config = dict(
    n_layer=12,
    n_head=2,
    norm_place='pre',
    norm_eps=1e-05,
    rope_base=1000000.0,
    bias='none',
    tie_embeddings=False,
    parallel_block=False,
    decay_fraction=0.87,
    decay_shape='linear',
    final_lr_fraction=0.0,
)
Each number is 500 + 50 x the weight over the matrix's rms, rounded and kept within 0 to 999. Layers, rows and columns count from 0. Numbers have three digits each.

# q: layer 6 attention query, 256x256, rms 0.103, rows 50-127, columns 0-63
# k: layer 6 attention key, 256x256, rms 0.102, rows 50-127, columns 0-63
# v: layer 6 attention value, 256x256, rms 0.115, rows 0-21, columns 0-63
# o: layer 6 attention output (transposed), 256x256, rms 0.222, rows 0-21, columns 0-63
q50:498579445546453496509521522488559524459564464360546418386479481447538431529554492551520457464512439488501499520507531523546457478499405540530483475491460370500498510440466475519459510463484527
k50:547469578487500474456479513420493464495404509572547406477526578437452524509502462532507480483487525547550417522472458508541543462444518470589564517389457513465550481418444493496479434512479512
q51:459531547481470458546510496435470521439425483565555515541570451473520489439426540450537662522545587495502495535520527448482543503469575546548536510441580549461508490508509458499520482538505491
k51:443481522460529525521516514574465505542553506485522523513511463421507424551521544502516506528449493528472369467462566518504478543535401540487454498548427526528498507580507474518511591499449452
q52:571502442411511464472491523462445492526412475496616468490564464464469479510456487524554511534451609459500438426461614519457499480485567477493575525467594489461523493557490429456531484477482546
k52:473376515603491515491543458544587520531531579449511525460475502454485466521557478434529469529462516442471368440511489566563527586440401464429512531442500533487551573504484506495546516534530474
q53:527406460557520503545450514504482461583545447515605472492439582450455555460503481560403437500486527508485446581420471491476558475439578542576427469458504479471503363490546479467515549470495545
k53:409556531453507443489474452496465582436472516401536456465439452557535416409515544435465576525541513489429437457464511510457599454534536477547494487497579505530566470452541519582434510486555547
q54:556444490449515514526472438547555477549614610420508455664542494577501474584491501471435562615481477497489438544522530545458574517554460514446468417482506556472496428471599487448487505488505560
k54:497485413455476486420477407529419505491488513507484553485426486505483409472518434526527541391483552453549452486448462501481477495404543451402475506441468471495496500402497517604490552476369420
q55:568500573506474557497475421547483547488545544497507462560449441469553512601467515434515532512566465519489537477555446618600507450466410549527552538526480500492484536476500557511436494505492471
k55:431428526442512523522563562407471516473522515524457495463569542440489450464590568441561512467506504533486547464458500559456484495472532504458472569514414536491556464406569552589582519464469514
q56:473455523485526533558412496446428509451458571463510555495517533513487462532474489517474510414511474490478446511564432461428448529366497502437514488488525538537467491520523459591511497528490498
k56:551457441490501358493530543493564448544552458476528487454488512514445561445544514525482574520527467474495503482476603507590452467463560479534512401562537476515537561402555520470487418508472512
q57:421501627457579489522401372536472532468536544483490598525482484563453453541490520400561458600525511489524531445389439472501475456604456401527465574543482490539444536418603503489478484457504466
k57:511597543511439483520502496444550476474440410479477470492507477377496462433488562524559498477501457585442665463447532470526447473494570531424468461409470464458490588480553552468458394494507524
q58:497500446515508442490507577463499456486490474558523446536579475465477514588478472511534484461445449576510527442471514435529510434494600483530503429539564490500412508454457501484469456532539534
k58:476491528521475561509485480423566516495472509498529479550539569605502496463497517528394525480508482543468409572488386509506511435445533506500411482444503505438501476441503533424450599549446465
q59:517528530547427525502480468522476535442514502448530513524496583462555455484474491544471507431502499467481460482536533481432487491550542608558453492570438543533506391535418482523539403483468501
k59:563453605487466576503514490500495455496478474462548486470464504561532473481527546507511528546572410453398519505549583446517509468591476492537506445433590433551437566477475576574502442462573491
q60:500518501549471488542443500527503515478526548498500460486460541521524471479479568577463444540488437533452540442467488479524558544476479577551500505480530487560600498548500551569545510498366570
k60:491552534558467568484491524488525567458389497371511505502485501430396452556581520568463472445525489480485390436496472545458516498459515515452507537480435526537447601543454462569504506520585466
q61:489590508472473544482504481463528459511584513468492592505540499499521540500454501417496580481449482491487518387535444548494484456552446519543393491494496539473483574503447467398502489497542550
k61:445540458526462446481385505514393450433602438456478432544408457547533462567482512632469479499522519519463518466507516425472515536586490445525534451566507488529512497443591421459478468485575526
q62:529444516407523432521462501517487486516477495473492462525515514457455530516587529541511547512515473513589434565506460534489455485510457576556508472551432542523461515514507487481522458493404561
k62:485533480583511508506422458473480502556550551487476463551506462501539463469404466559497522474524524514466519546508457497533507479464459489466559556458485501517527601461459448501519487543565439
q63:507507540515531463494519515508466467570487534467481453478480570440502454493493609433513536484506527538517558552503506482514538476474431498548509577513485536469524579504487425469418527543510487
k63:424458491506556490456494546528556502535558492490431569494474479533518570436530408516513507576545528533514522478508501540544399549547463473512488481545445469526505408476531506554497535544491523
q64:571574472524408470495397453553594515480527542456478469542514586471532569475528563482523475524545470505465534449467577579452462601496567533515437478507504524547523500514492376548538499483526508
k64:521509446500527529542545525496412540474526426478492483487444465486456395490435476548547546509520499500448484524587468508481478465523473579594510510526563490426483481508479528472447544543514504
q65:500543474535504506521483547509466426445509463477544485495493583487517562513462518499543471564454464470480457540553459488528490510434521480426528502449516541493556530503494448491436458560508520
k65:494513543463540408578517442513601504459463493484541558562513399479568492509505488508441524539504440547618496496518554503488552486546519492422456585619472432490490503634463467543558521404658477
q66:566472510459622402562566466450462566523524491495563559407522478566415537496497356473553510521444487564525564518596429428422539487547551414495536445518447480508433489501444508515473469475536454
k66:524492482462500528503477559493538426458454415571445443475484440541508583494590613560440452485577486580566439475520667598457497481520582444544465535454540435553412567548510435507487584508473489
q67:497547552416558508530529529487474604429510520457457498487444504494447473492514472583506528531491483468521478484499527468461549495506463484439471524531507524486458555470524410463650565493495454
k67:497611453514478482442521577473494460516558458619628458607534518565604538535500535455531596522474495427499611423529550508517588473564517484498483592587497517579557457493528603420548471534467495
q68:465413521400474491542481549486401529514488390531586582562531493500486477494486621550611646512582491458418489457484514454552627540551516438503529488505488410508462490434411442485540531505472489
k68:544623498592501599524565463462576472562483519500527437555538477447473506570571583414378398493494385463513565456545455482512433472569485501484526501511561604438574512456547486512443474501474606
q69:541476463528504439587489525532515507540480454600534470520452613402489535424508525568494493477556504434619464543488527605587504475520492466558500431549461448457536494495568515533480449528486549
k69:436514446500391375585498590440503481508446491556566477552489455618467510524477528391479426518515469510464506476463443511480532486459612542557541480437517441569547519576487464497485495407463483
q70:495414547509526542510577475537522460491519511559549512516506422538585474445514495498495492571563369405492572532511369538499484410553484516590469569606488441465500459482553555501545533491516530
k70:454553409548483389414392592579514512511527430406518447532530475464460521506399426445498456519442575556524489500471449454483493606509468510572563450401529486530530525479473479468578466462492543
q71:442493562439479443524543411470554472536524494500447531619521538483491428530538478449536499555422520482514527471542453445499524443410465523614505568492527533550494513541496507541518552487495429
k71:538445568605542477546547482515471591434581490524551524499466556532461500463553462534535537506459507489558515478441533474450482510520567529501463496492448506464505474417487485534578461439422458
q72:578501574534487546572543466435568502513431565477545488403554532551509496515518469522523508413537466556513544547460522525380523456421556426479494543453469495485402487573487421477435444570444526
k72:399458526565479496439550566442561479485469591572494461538556497456488532499467479511584508547437432537541384492495397538470478569395537547596580429515465583496479480544553541483538479414447491
q73:457571549464512597557555497511489507583594420473440488432459535481523541492410499555596436474573546394484440548403527456569514533475517561449505487516536445501523468481570537421535405472501526
k73:519497521553556523477605524483549556473452511514472454545481417511534458537505453499558477542449495547488575465507564540546382549494484457457481380481444460557504550576462539549537476528524507
q74:454443529442540463429454464406504537402442559476480490413568496483485509554518572497504563441507538409531545550479442494510597473530446571498423437389410558537501484478554515528515444561544537
k74:475456550573532506468463450512501492506451526545461475512396494569478574571485447502578456516479464610520433486589460495548520509494510564438603533588478454567421511516457519426520566561493483
q75:412664437486452449518432399493510482491468544542577539476569479512563500432521498471498484513514499514550467526470453438520619485544466542584516485426546462370481457527518424609523426516473495
k75:605432440491444533605478468463502465495438434548459524467525428432458580572494466516488410523520611463436459482489501547471473503466534497487506505528490499385566480497449509512511529474471478
q76:448526548573480506472480516496602456437427509484542607491555448463552523498518542461537543464524531486537471540407528545566560462436552599538485522448494536525428538485532518390605654560514433
k76:466518446542592414525484596484525542457470511544529423590568485519455471508553443552476515485532461511457519452479463501469518442493460405605536516418497567574580449525517484502332434502533526
q77:538489472536513542522524476492517513558514464559488465589526442514469483613560478449448479486523547468453461560599443473513480440508569475537608503456540376465537570547469468499518500522509568
k77:515523490562513502559535585602519567494602485411432514449514485513502508482538517422519500439561506552580537526513472578451515483526479505515445522513461524393455559502519468555551519609396458
q78:537473565495442530535536490505488537466502427481491533482405532582465540508487457564458428495511484568475483456578515533481511555560445557428468532505474563528549518536552537498565575456512514
k78:550594436464442462528471467510593543534465507482487549504444469496520528470534472468442509505546383496507494476357487482442496461546487384502470529494558488500437402589541544488510518492416394
q79:550540487479489491461529539447453546427483485463550547506551462423521569397529583483563540518520514441431450510519469503525457504546431497492550541495500519508467496541433550544434571464546565
k79:475533537600454416552561566471487459516464504498467486504472532484549444571499482505463514483515435505447522579532447473502497466523547599535495521527435468423476544454600589585501520486493471
q80:574451568471456481479443521443464483476489481527572497519535472476474470520492470443560573559530492474487467528533602516476509504413447519574501534514535468479518394550609497535471558567488482
k80:496492507513548466400460491485487432492569476605529448544440474522520429532394470457583485548386501516554532513486525427500566449609544408514495461571472547506432551450550499450485469412415453
q81:488640521442517425472534535523459545478430485535547509512411457561463495484489494438491448457398476553474461523480502482475496514438542559515547606455542525567421447396523522503422512503403462
k81:447448507504501440538526480459509505407441517592457432444531625434513434485616475513549461474535533507553407493531519520496593608472499581542416437549497582417440576443517504485510533492599500
q82:515491447506464540439591500502465432452573532492571512483451453489557575566541554596443487556484541510464449494567510421531503491465443551599554471629577473478472388527506491424467487448449426
k82:432515444494521508439564455474420529484522422544428394489554477414474462532432408487485468518492483477484588509467507476514568578452446552483518493478450422511531580440481460617520574443506540
q83:454448535546494437611512532526512498473429508588604472521535481441526439454591491502503508491472453470502497569481563467448443508383514480499487559655438515487420515487585632427519496393521505
k83:535588437480396535392530464533503444498508505485557397536549482547472552548539449517463635529444582489448527525515473527525524382473557551480525585496529487408541522592586416557325543583465519
q84:482524465511526507530560468499592540572477425500489515447528458534503393411410501491542513515547530479591462454494502499490508547478462475539503369472500500553629531593516539460508414489526385
k84:616506448513508530374457491505494565529571498566494605520466464449546568485521482478543551502515449474453537522527465515526548476484563493536471516506496467489509469481485487486448489503531601
q85:506528567584387612565450447511435510529492446499534445470528413459492568428429489433493481465519470491552475516513499474488511500551492427384553569543525535548512500518440475585548423493424587
k85:518476474465462463514513553474551474469509508486477538461573507458585474447489461449523397492440485441378447482501429423522510477443489495525530457561587532615451347497593440566511510523493530
q86:548495490493468568528441535523435446591464471542442617497526507436551512475466454486442501610527519590531478526439431431569480487589502442542479521453514454488492605377436451501434609516505442
k86:464486558518537483410488473513423560430493435497596453477520416489515570473456569499570477590462477521482493500525517505427530494498472480523422542540472535369479461455459560445510476538488503
q87:404474487528487459502602490470504602473403492445466498573579515403490472622498460496572445562482607506413529481543516505459476551480389562527540467519519516451470563506539505447503376484522425
k87:471507483425440502447518498557467472519593579503438569498463472563447555636482530521451534463505401611503519578510465434636395439495515570472559452477467466621509561503501502399442506524479469
q88:476580573532500440650484506561505524529531502508417513453547481566511531513611483461536436476424506602473444449474495456531399467488431447588474490462402477436492494445547524482490496497574614
k88:631482455514557606483512583462471588553486498537541449622454448420513546467448517547563506470534512548470502526449502415511549533445507466394474472578535511542424540540459412464506496524504515
q89:467537546521441497494452519537435467510397498523528419449527543484465517445552463496543497543530491461568483427506548483430521575557490496493542489493455447468519443564473439492600513450499526
k89:492457443552510587537499380481532447499515422476503493482581460485540465534471538415515426424466490461465476547491498390492552467465450464559541432516518521507542531506500553519459541513450486
q90:552509450522519442614504504576504505548612516500469500533494501531547528555477346375563491515512586481503474477480522518480543518536469509525445636465434464565472501378533488385472490496434607
k90:396506427488396443490538570448509509550434503502520562533645461475433466459400546546448525419508500507387524422524485594497551493467517392448504473516452447533453505562467462534585496564597472
q91:541488530404529550515540507515419462479484481431457494566463500542531522559447563437493453551498567474500501390480558472439446462591518492558477609451540476602519492468529474577482497566416554
k91:457486471521583397534487452533556533473618520358494457567590587494474491459527464432469491539516481503527427530551444543497535549429497479572559456516499549470504562502530563548545550561492434
q92:496450478548508488544483504497529563455482515474538581484536491428458568501519416518548597496501512459499528411511498589589501439551536508465494438456480438530537506528487538480456622496565493
k92:547540465509436468479575465458547557544508430607502424469522522705586469554452690476513507463491454512502516502518497408466527433469329471515515505516511576588468494455436454542448424531420569
q93:579430572469532467582409401608480554438489520499477509529529431382520553556513521622535471413501593473551537573449513483531555486464428469545447455453524540431479448583452493452437446528497442
k93:463507468491458548461585572506497537579460490530501485451512520503529525490470568443544550620468470496518491386545509502518517468473478444519578524490512466474432470518490575560486525521501567
q94:552609460409424570478458514472528393511545506554550485548504520478415420459461520622508547488427473536408441521506351487481516509530552463590476611527540595527483475560547421490450473474491490
k94:474534503513442490421426403466428539521565430483380532448471573415519513467487529501572468572493510516499577422535444493456531504502571472578483530481465576442463575487495414463436474533580492
q95:537417558448448454549547522347474405492431625483429506469457534450529362521525475507465495501543410384571541556476601540519479522526510519474538413577533444425560587490545422545571619600467434
k95:517428471418593486446450474495584538511551503397565426501549549499475496503549482508613478438437460569402495453458371519472465496424502490482504505501480551443518492527556565513601498529582598
q96:570449469472553563482490493397574531446476551423474459649525543588465454476470588493529515500565560515464497503516596406549551574444421564410460474383509490394488433427468498368510492449571456
k96:424441553532553518461484493524510496502500420437492468477504432460414474468433539543496430462570524452540508554427462401484447501477583555448481555587528397543469574506457564489543499592459626
q97:469506423488536610499566499517562484494487468594576574542436466477458542440476573429358530501533509564524506535545550549500445600516443449488530468426481530497557447467462497468470538504525488
k97:495457488574485502508425505476515510516575549518527482450540642484562563449447446437508546541504497501502469484423500460407496486576449566505501505576539562479507502495498520548468498544566518
q98:445514514499457564505518435569550521419491528405470532401519564432516424608546530416525517452488573502532532547474526455517448498522499552503531468611529343533516464503472544526503544620563478
k98:453530517463497521508554541489523506447478475560399416549584480520531458503508473521553506546393514651542590518467491555479547471498447522535497492456444551519418472332519489520471442460462527
q99:468492563472456472513537441432445480425525479474537459448466472620454514471461507473508506550459570475502475503519500418519460539515467591524434479538481480533538515506525436458530466458534488
k99:562509502478460396499450484483493613508496480589436419484447422446492502506526468454511489526482472559399512574535512474476519554575528456536546426605475508489464511562490526532623505493526598
q100:482467481518480505525431398524519463514493440568547521433457512486534543593549443539521424483432409487396516446417515434498592531512477500506511494484413482462534455500534601411478476570573521
k100:530496484446455572453582511557498524504409475510569531596475543448586518552581529521544508407511545479593466531479516538430431513481440486458554374543575484543525507502461464553455506405475570
q101:495498584554437437595481546529541516501648505483460574526501332500499560487555375462536461473471518500546574527485525504420480505501472592421598492481490524501490445566598526538446531585522461
k101:579569445334432421415518470499394404479518503466635483462490499477530490492557521466498593629443500518373505518521465457512405564556501453470540481541538607557529501465455427509570524496452503
q102:549499482515519468530547527542459524505565493412522466533481435544556502583446476535486479561413487307510607547464522602560475517500514485424454372512553495454369521599522489538365542441539463
k102:424498595451582431402495460503518495491453439481557546434573604492639506457497528466557511443491476550459548501446537528533447514453458446537483433407476416535559560480470546487489520491492568
q103:496552538484512472431446411588532503577470605446574510377433528416526682573516597476492557497521484524564417534524512475439495411489531573557465380471494521521526446498382443473501514494528463
k103:487525535575456537478498508499506569467500478529403605541572369568569467510525571500551565446554591434406524542515489479450465568517445466517541584507489535406563523380452479505401527484539492
q104:519531538583437498439565509510468517508425532482504493488485479511471505434470536422480547524521555464502486472499546450509535402479435512532476511528519459613465525392592529482584480543517508
k104:345481450472530592458450483569494492445469554360563549481582545602513408529633484528476522569532528431470563455513491465526569534571533456462463598496403495563470518479423506475436487477581480
q105:509556575450491499442561420563416537504555576395548497537490544507458494520572560545465458570489482388510447462540461509451512553480421486462384576471504437568512489425459496533456530430570499
k105:473512513445554491408470565434403491507443580594457559531489525534472446471480386493495497561569463534539581462542415489407538521456589500440489499527486563539484496483529488483511503534545448
q106:575474448446555469489429481576529528496531511384477517547504515451568502441576454550435485521518480452440495548517458520550509505388499541493517512478485436590585460385498411417553444459503546
k106:559530508492549480481466528493479593488470512495512515484598560552469475512534559487509515539515548548573501525508488477512526447622459434492547476530494454504503516592452482553494498494541470
q107:499540562524497550597475634505427468472493540536442496548555495491385495547489576494546483497578486419632423497601439489532486437450634572532432491482507548543512502572461462452411524439578502
k107:484530491533489444508503527512490472505457509581523488446507509488487394415494505483487517496554534558460467470483606473467586443484459544489493464518486497466449477355510450481436457581494525
q108:505588541473464605545510469542511496535513533549490514539488405554527437499520436540447528502597603473517507523533434528495511432444405455490564496487505524456517584480509495524441531497550590
k108:486443470478474468517478534450486550497458528480471498479507532469565551555568518473491502426435445545510466524472462467463412472567544488433459497475474550473490502507446459543609436576422480
q109:478515468458510514467557584438526462495540478581527503406468517462536505542478477524513559444514427513512544495530475520488509452432474457481576454386488479530499454530554530424515484502465506
k109:452525531548458630549537490467432545498468492500399493522526478529473528632496540583607512600545455434524486552424465521522449512537421550478503653465469382533507563532475455454512444483490500
q110:505641515406507490564518502460593441458545489510508535470591419553495472449502472477597498472462490487494506433500445552545464452423517481572489619529478525478597443391490558685485573471581476
k110:488449549567493535552496405511545423595507493553539503519555486398534497471557587476508540474486417548475444573449516418592539461414440398561486408508440527482386502606420523410536471467529489
q111:426480485514572513421524482465496585420530444566376439535524574435484367515436540548429488489539535538531525476431500479545446506525499572476450597556420518547449458494553472523558440510548474
k111:582435580468445497473516524502492404509476524536492513556507505530537482484524505418556468565533500458542493372452466517475495436471481470489467563559555512515463505487508657544508487392435549
q112:525473535448468436459521431433501503514521468555475525363460500509552531382380502421454410450449567433408485446605554509441513482469561531495478616513546521410558591401530515411511480397540516
k112:516497460491542490405415409466536534467476520439488522607480471557449450562466538589525514501475491481516480449494592534523465457513495479503451505598562450529471513573544498542500579557576531
q113:493466446472485467471423561490434508470444513610538603529539432484558530575541446526600509533414450420501501546528394589521584551439587503551561526559523545530443457538411463510440550601436551
k113:451523529462451535510583415576518516480505498444535479555544581427439446527521529528516524446490519559527607505441503584526534493466495525507504494453543534436522476535596479519555489426558561
q114:443587438578418555483650481430419424541412453492389468495429429488565476549558460469467587611469383484527502544527502603513454515491488522500495585471458507619459522535477460493543591544489399
k114:518453459539536514425518610498424508520441502556443473409513568619492528498531451549462600501499586480549540538434592511491540491533523535526521531499516491497443502590574456505504534449497507
q115:502442479401615501458472480473518546528534571508560565565575451505514498416485520528462450531522470519501498497599529563538514526470562368446580482558435460577428566527420506481512511451569568
k115:496463581567460478550395471532517474506507450552467535557497493509528582456625503504468546539530536530528551465439411442594452498537416509477486524570610504480566453381503567526484452559513552
q116:526426555446537535518560420452507450576479478499560542484486513509517499467460491498530465445488555524581512412455399506372484461484524568522545502498552534445427536583496456500413429524446524
k116:605451469494472442425462548481529594421601478512450500471459503505467521506563509502546477535433487530625425488590451439517534516510477498513439476508502546421450448468534522526577608491500528
q117:521552465519494520525450471460453513429527490529498432511569536526480486474471488501496457510457457432515551464529483490537563431458470551467445549502543516385521423502453552465602452537436502
k117:515548523454598566448432496455469455552448496424469583478423635511515457548458449535568532502489475466589449526566493593503490482521516474551488465564507522481589505461380549493476611560486570
q118:475481454445628548549528522469489522540574430476458544516548425438565548402481495471537443402505577495522478518558469487551417508532555520490475449560421544523452414437458411511525463510457504
k118:525471462589471552422429402469558395518505520483448421489564505473387437551557520468421556413492539602450402496497476524499502545441504506400435537505538472437531526522505569518546473464539542
q119:431509507427535575483541479492463512466618420514492538524478410463442467475471529336506530463476533469502445517455533550518574458500504523545595476474532473459481558526428577476493533512516587
k119:463459588506443527517606469449553522454483468559460415579516499572530568572523482583566560452541497517499563513536487513544483455490457407447450550548466518558599554516537486521566424490550463
q120:501530647570576512532532510508494478522436567413480509455552651522457524481474532587436435441487367480524374507533548530479529492445494504562510446488528431387501519440491585485557411532543439
k120:421429537517484470424542568515417432488495507542590564523434513450549545551579443457578488486620574495581509403526516533528549507551437409494497490426481481523502487567563566496402450527492557
q121:563535509569501550415489463449506454489500481443481578540532491463457509475437586598497538432523510560546516511531547542513534539470556501540516491604593577501406431453534413479589459536485492
k121:333455525516493425576521508504446608457467481578507584497441471523415518561481454570487468516487577517547509538472503393486521447568520416515532438484498508562550554450546580498491542521489384
q122:524511481466533393458484500479537518464513480487568492440590512472458443547473516610476523512578498502534540459517523520366602581395430607479473386454489500537480474432573413556633432488586497
k122:494532469479584533418579446465487529507577568580534496501395481465548425499447524453553424505449498454505527464556484484532475478510551432435449554505496455579525561575495513570471593550472556
q123:403514464550512524504522410434543577492387554597498469461598438445437424499620461457529524484452495409483366496601560461425497453471497498541524386514518504459371524494496594535498537568519518
k123:506493469504503531492536515489538587487578464596470460466490467479486526540504615595460493522442499518407456500495486499559560405491461494352521489456504527501492479497606523513508508528500496
q124:551393471579461528517505508462435570508495446570419439478444435473426530610575535535506550484536537413473500419536482512520567465571476562472523508522537423519457530493517407432469502404485519
k124:436536447459483443509486581486484468476463590499485456478475508602457423496532429558417492501564575460636474466559571463405474499418453503471480560488574492546461459567566434504564508455497552
q125:532503417492472516447519552476465365489508515583462524461471438566509592525495380617501520472431519399569433373563528582418495533514567484459495518442472511480527456376448478441571476438520562
k125:574519425512517552455547456452484559516591573545575463377509457494497559449440512491483459473507473463482433548556579434428440499473522453517538416491463513557538496477464536457480502608482524
q126:475494519452491539483545511612532516438475495490487561507487520494460468456410401553584570486506563542460401436517514462473443403491427448447487430468517483555525465592500521459478482558461487
k126:428405460584449549456542552413459513413533512546593531505467458470531525653478502541440443554530434500448529571576430534505514580505555609586455504471422504503478480457518431596511471527486408
q127:498524446425503614512560542536475435521463513522549448522552474456464476507469595462502482507494534352535535494543406441545532521427482504440412461517468486544526479435472544615562477478586582
k127:552475516447542503505539532494489370404449507450486489551562476483616509500433427478363484488572493508533488494401526503500476512432499507537534502441462499476525531529507518555482507540417495
v0:585559545550483593592493460496477510503510489462481477590544552475456423516577503503533474590609461476467473536485411460633528552488484531513413464617541445527513498456522475497432547410470507
o0:518485489557500429516515478486601323398465504526442549521550509408488442451468520495558457501506504568527454537454482520493489535453526471454496515536480562579457423544469457495408428495531518
v1:506557497507605465494468447577553612474544472662463497564516583528512555550472498469431433477499488525518516481553477453545485470498457483524507532448472445499510526422431498498463480520529506
o1:567432544563530555509448517505496525517478526598404481557550561492515495499697545546410560501467485468381467478487515424522559529534527445470414463431448479480459422548442524550514452458484594
v2:483492450502489545510558462541543403570482556494512477409540506477517529496491364481507522478498354513502527600417507534491493499377520423508448533464450482486466452466413486463507486550496457
o2:509532528645428549522517488440539456567523542563488507510451608481508566411553477602414542451566443512584522502513442529501463456507517519545521576483503439439497494485460487532508468461557471
v3:508447520520528438512487491472557417401420554390419538411518465500428552500488461398477488448513494549449441465535494461541505484547571471493495458679523565559479528450483512503489528479547424
o3:536504605508490469471513466512549458541435543495409532597422510488465534527522467525471486523484469456474545516521483477474441417522455477476451578610610588520377487492523449484509513488488400
v4:410484468500474456430472406437571385503553567521464517542553572479520509684529513494497410422473459486456435600449425559498485433530508529416509493569469493444447471519522508435593552518488475
o4:418530603430501515527566454484413492505557524491503500478474563442520523540511449505498495540436387527520465480473457528527539500542376451453497609539360534444455520481539484498514479561481496
v5:529492546463524535469453437485422425508461468574459504487553521414535567408504497503469422525543519601541630558494484519474483559499564488484372517567584460599448491556499458532562477466492597
o5:425482597422497538555482518526455518459557502454495453509455486508422498472459419471521476361431556603489599573626520528505446479490557481511511471498437490562571555529478476499483513490555440
v6:554527501554507645432531550565527499482502531454445534524495539469493487463507502454537503469471543528501530553409580617509438542562525540424547541594446474521520562479459465451511467499463481
o6:462548551418552574512502502470629493464513552443408473489595459556509441478495470590536507412594555470515459414404486535611507500505551479498484576536526564530435548500426490497518553459508544
v7:451469550448504508465505502407530389447529533560429590414534500380500479491534510538454532461464451563550408550456444522516436504551475512479472511500448529525486441550408502432522569553483461
o7:517451568442459498569584552506531502521546627427552486490440515466475458525536489491599472542487592520389486539490409530521520557492531534490484520479475478523449507550414478526539457456456514
v8:534531484529542531431486465539432464485513477416519461531487526535469504512574431589470517492512529585492497498428499439587504456506386540516550450469499459515478516539482530489430508479494538
o8:503438483475474454447482552475421464495530498524496551441518432496531538509504567475531526429514479550559498479518486463478482511480497585509504576473534496494515506522497511568439553544462587
v9:606514533595467516500516549530454423579535470405508486506550441478489493603529499518559509556415493568512553500511457400515392495481525532505465501493575556580506514493476530454478485551506442
o9:485535579493532500560502474522445429484518551546517538469503468580504472490519469492491504498528534475466542474517489534553491480518525517538511547512515588458500476454455436483519453587553483
v10:454521587505566522451464529540378628453495505542534434529606429526454430510470554544469470516479525505513508546598499404450412472465477501472506547520459474451476439594556508478538471537472522
o10:410537547521589441540567560535462588444472483400459491477496440578544422553408502479455529474509481448494511431483483428522493553570521476496561468460486457519565437554599577548478447522480564
v11:469479482489547458465470469528478596416490490581478439571495469522433447522459573453526485516480521427523525504448482536402507557486492504481541525531448507493509500565494552496445494457438520
o11:495495570483491532443476518562494512516484574529513497569481539502508481537476460533466479533558454451503558584559485544505555550539519498502556440550502449490561501566612462520510523546477565
v12:575442458494448515533519509421478496589546490447456411481593527619458517503523484569493524465563491503552480438506447430452478447444415463454505478540464477532502495537447560466486569507545531
o12:557475465563504575396532527436458438467575590470499615533539473558444423605493561560524434554469512482509499676477474459456484442488511591491517567500513566449527444481450451584358518384464471
v13:489570536540470449523497500462454535469513471533618481494460559555430511376433454460484472477440509518442605477494551517494481420437532465496529464523476514494546494479450577485555491559544466
o13:516452504464512482402556538509481444496440545510629630529504482416512525507412501521519573427506520539556462436475519517462548507520431575502487410466541520546432461567466577405413408531428559
v14:533522530468467521540505454480475532479507450384585560543520457597466499560499391486489561553487521500412393542598479496511582460548511450458458586586402542482511500517505508446476517516576545
o14:548521445630582461523502502513537481514483444507519600491496511488556572515477483508476426462519481513505504569535524558430510529465473437528596564470494594478474481481531462470404479470467478
v15:510516528446461351455498462428552516480408455481445520506476539547440370430511483428555480490511501457546575543557535608450412550468554444550581620499423492468442524532441523538444520474514349
o15:520538544535444508491534384520543548598479446491519525510516463524449539535454460511514503500523585468455520498547388528572500499393445540491532515471519538477505465562527529543452504552508594
v16:375569591458482524545511491474537565471607464526475513479468547461487581610519489512473503534533513521467600487590469484479515497539529526536427531563504460575480367517519582554488577466486485
o16:434574457473502484568544455467520527500484537491510552563446513525488593570525399493488465562531543610484513498668394446608489564489440554522537593585502357578513476454582543454440419545544438
v17:460531460473513493536459570478493472519534541609516544520458395541524441524529507468449537469520479543479434450513412488431487449456461506491481464461518500469537481458500446506532521448523523
o17:507529487490525508511529511517428459496541533632468474445453480526520465528493537465418543555446535461518496505556478490502559457487474458506435486538545471497399542380467483450470503468559514
v18:549484569588476588472501523395433503481538521544546449470443563496557468473620419455506501469442376496510532549523509553543486559539563496540514563440557518446537500482467476522569511574618446
o18:511464483456519581613547456433408453513487454584464453494467476472513446465563419514519521493503528413521550494496509539528497529495523498510503517508487496527460537509421393455602413541566592
v19:463451494493516478532571568558589444517512469564489508522499542486581494492534457478503547500572393509579582537502526427556515475476404576458449538541491517563581542478516576507555571465513476
o19:488430539495460385509570550556497437554537505504513382476484498431511537558467531469428442509485576517468477461511473488545519584540498530541459556427517489610513594492537473384534563485501493
v20:587521432467521557528411472492468574444467517489435615545582482434613552430432525488514460499465435504548491488508604539402433516504578546534589561560521538451448497572553564521521410463463532
o20:479512537478480478526437504494492548539454379446433525526439522548596444475496414409551486500573464515427579446420469499515451515553528432496541555480440466467525611546514522546585449595518575
v21:533523453482558534514498468465525496459541419492536438588517486600456514555524511464473461485496468419606495530457501556562660554439562469563492488523456518505520482516501481524509428565501452
o21:574488440467520474494507574432459419505450546535482496486553529483489536497533561524520450421465515427525485453476424527560527543569514467559533513546523482521505458465518477448448517592475516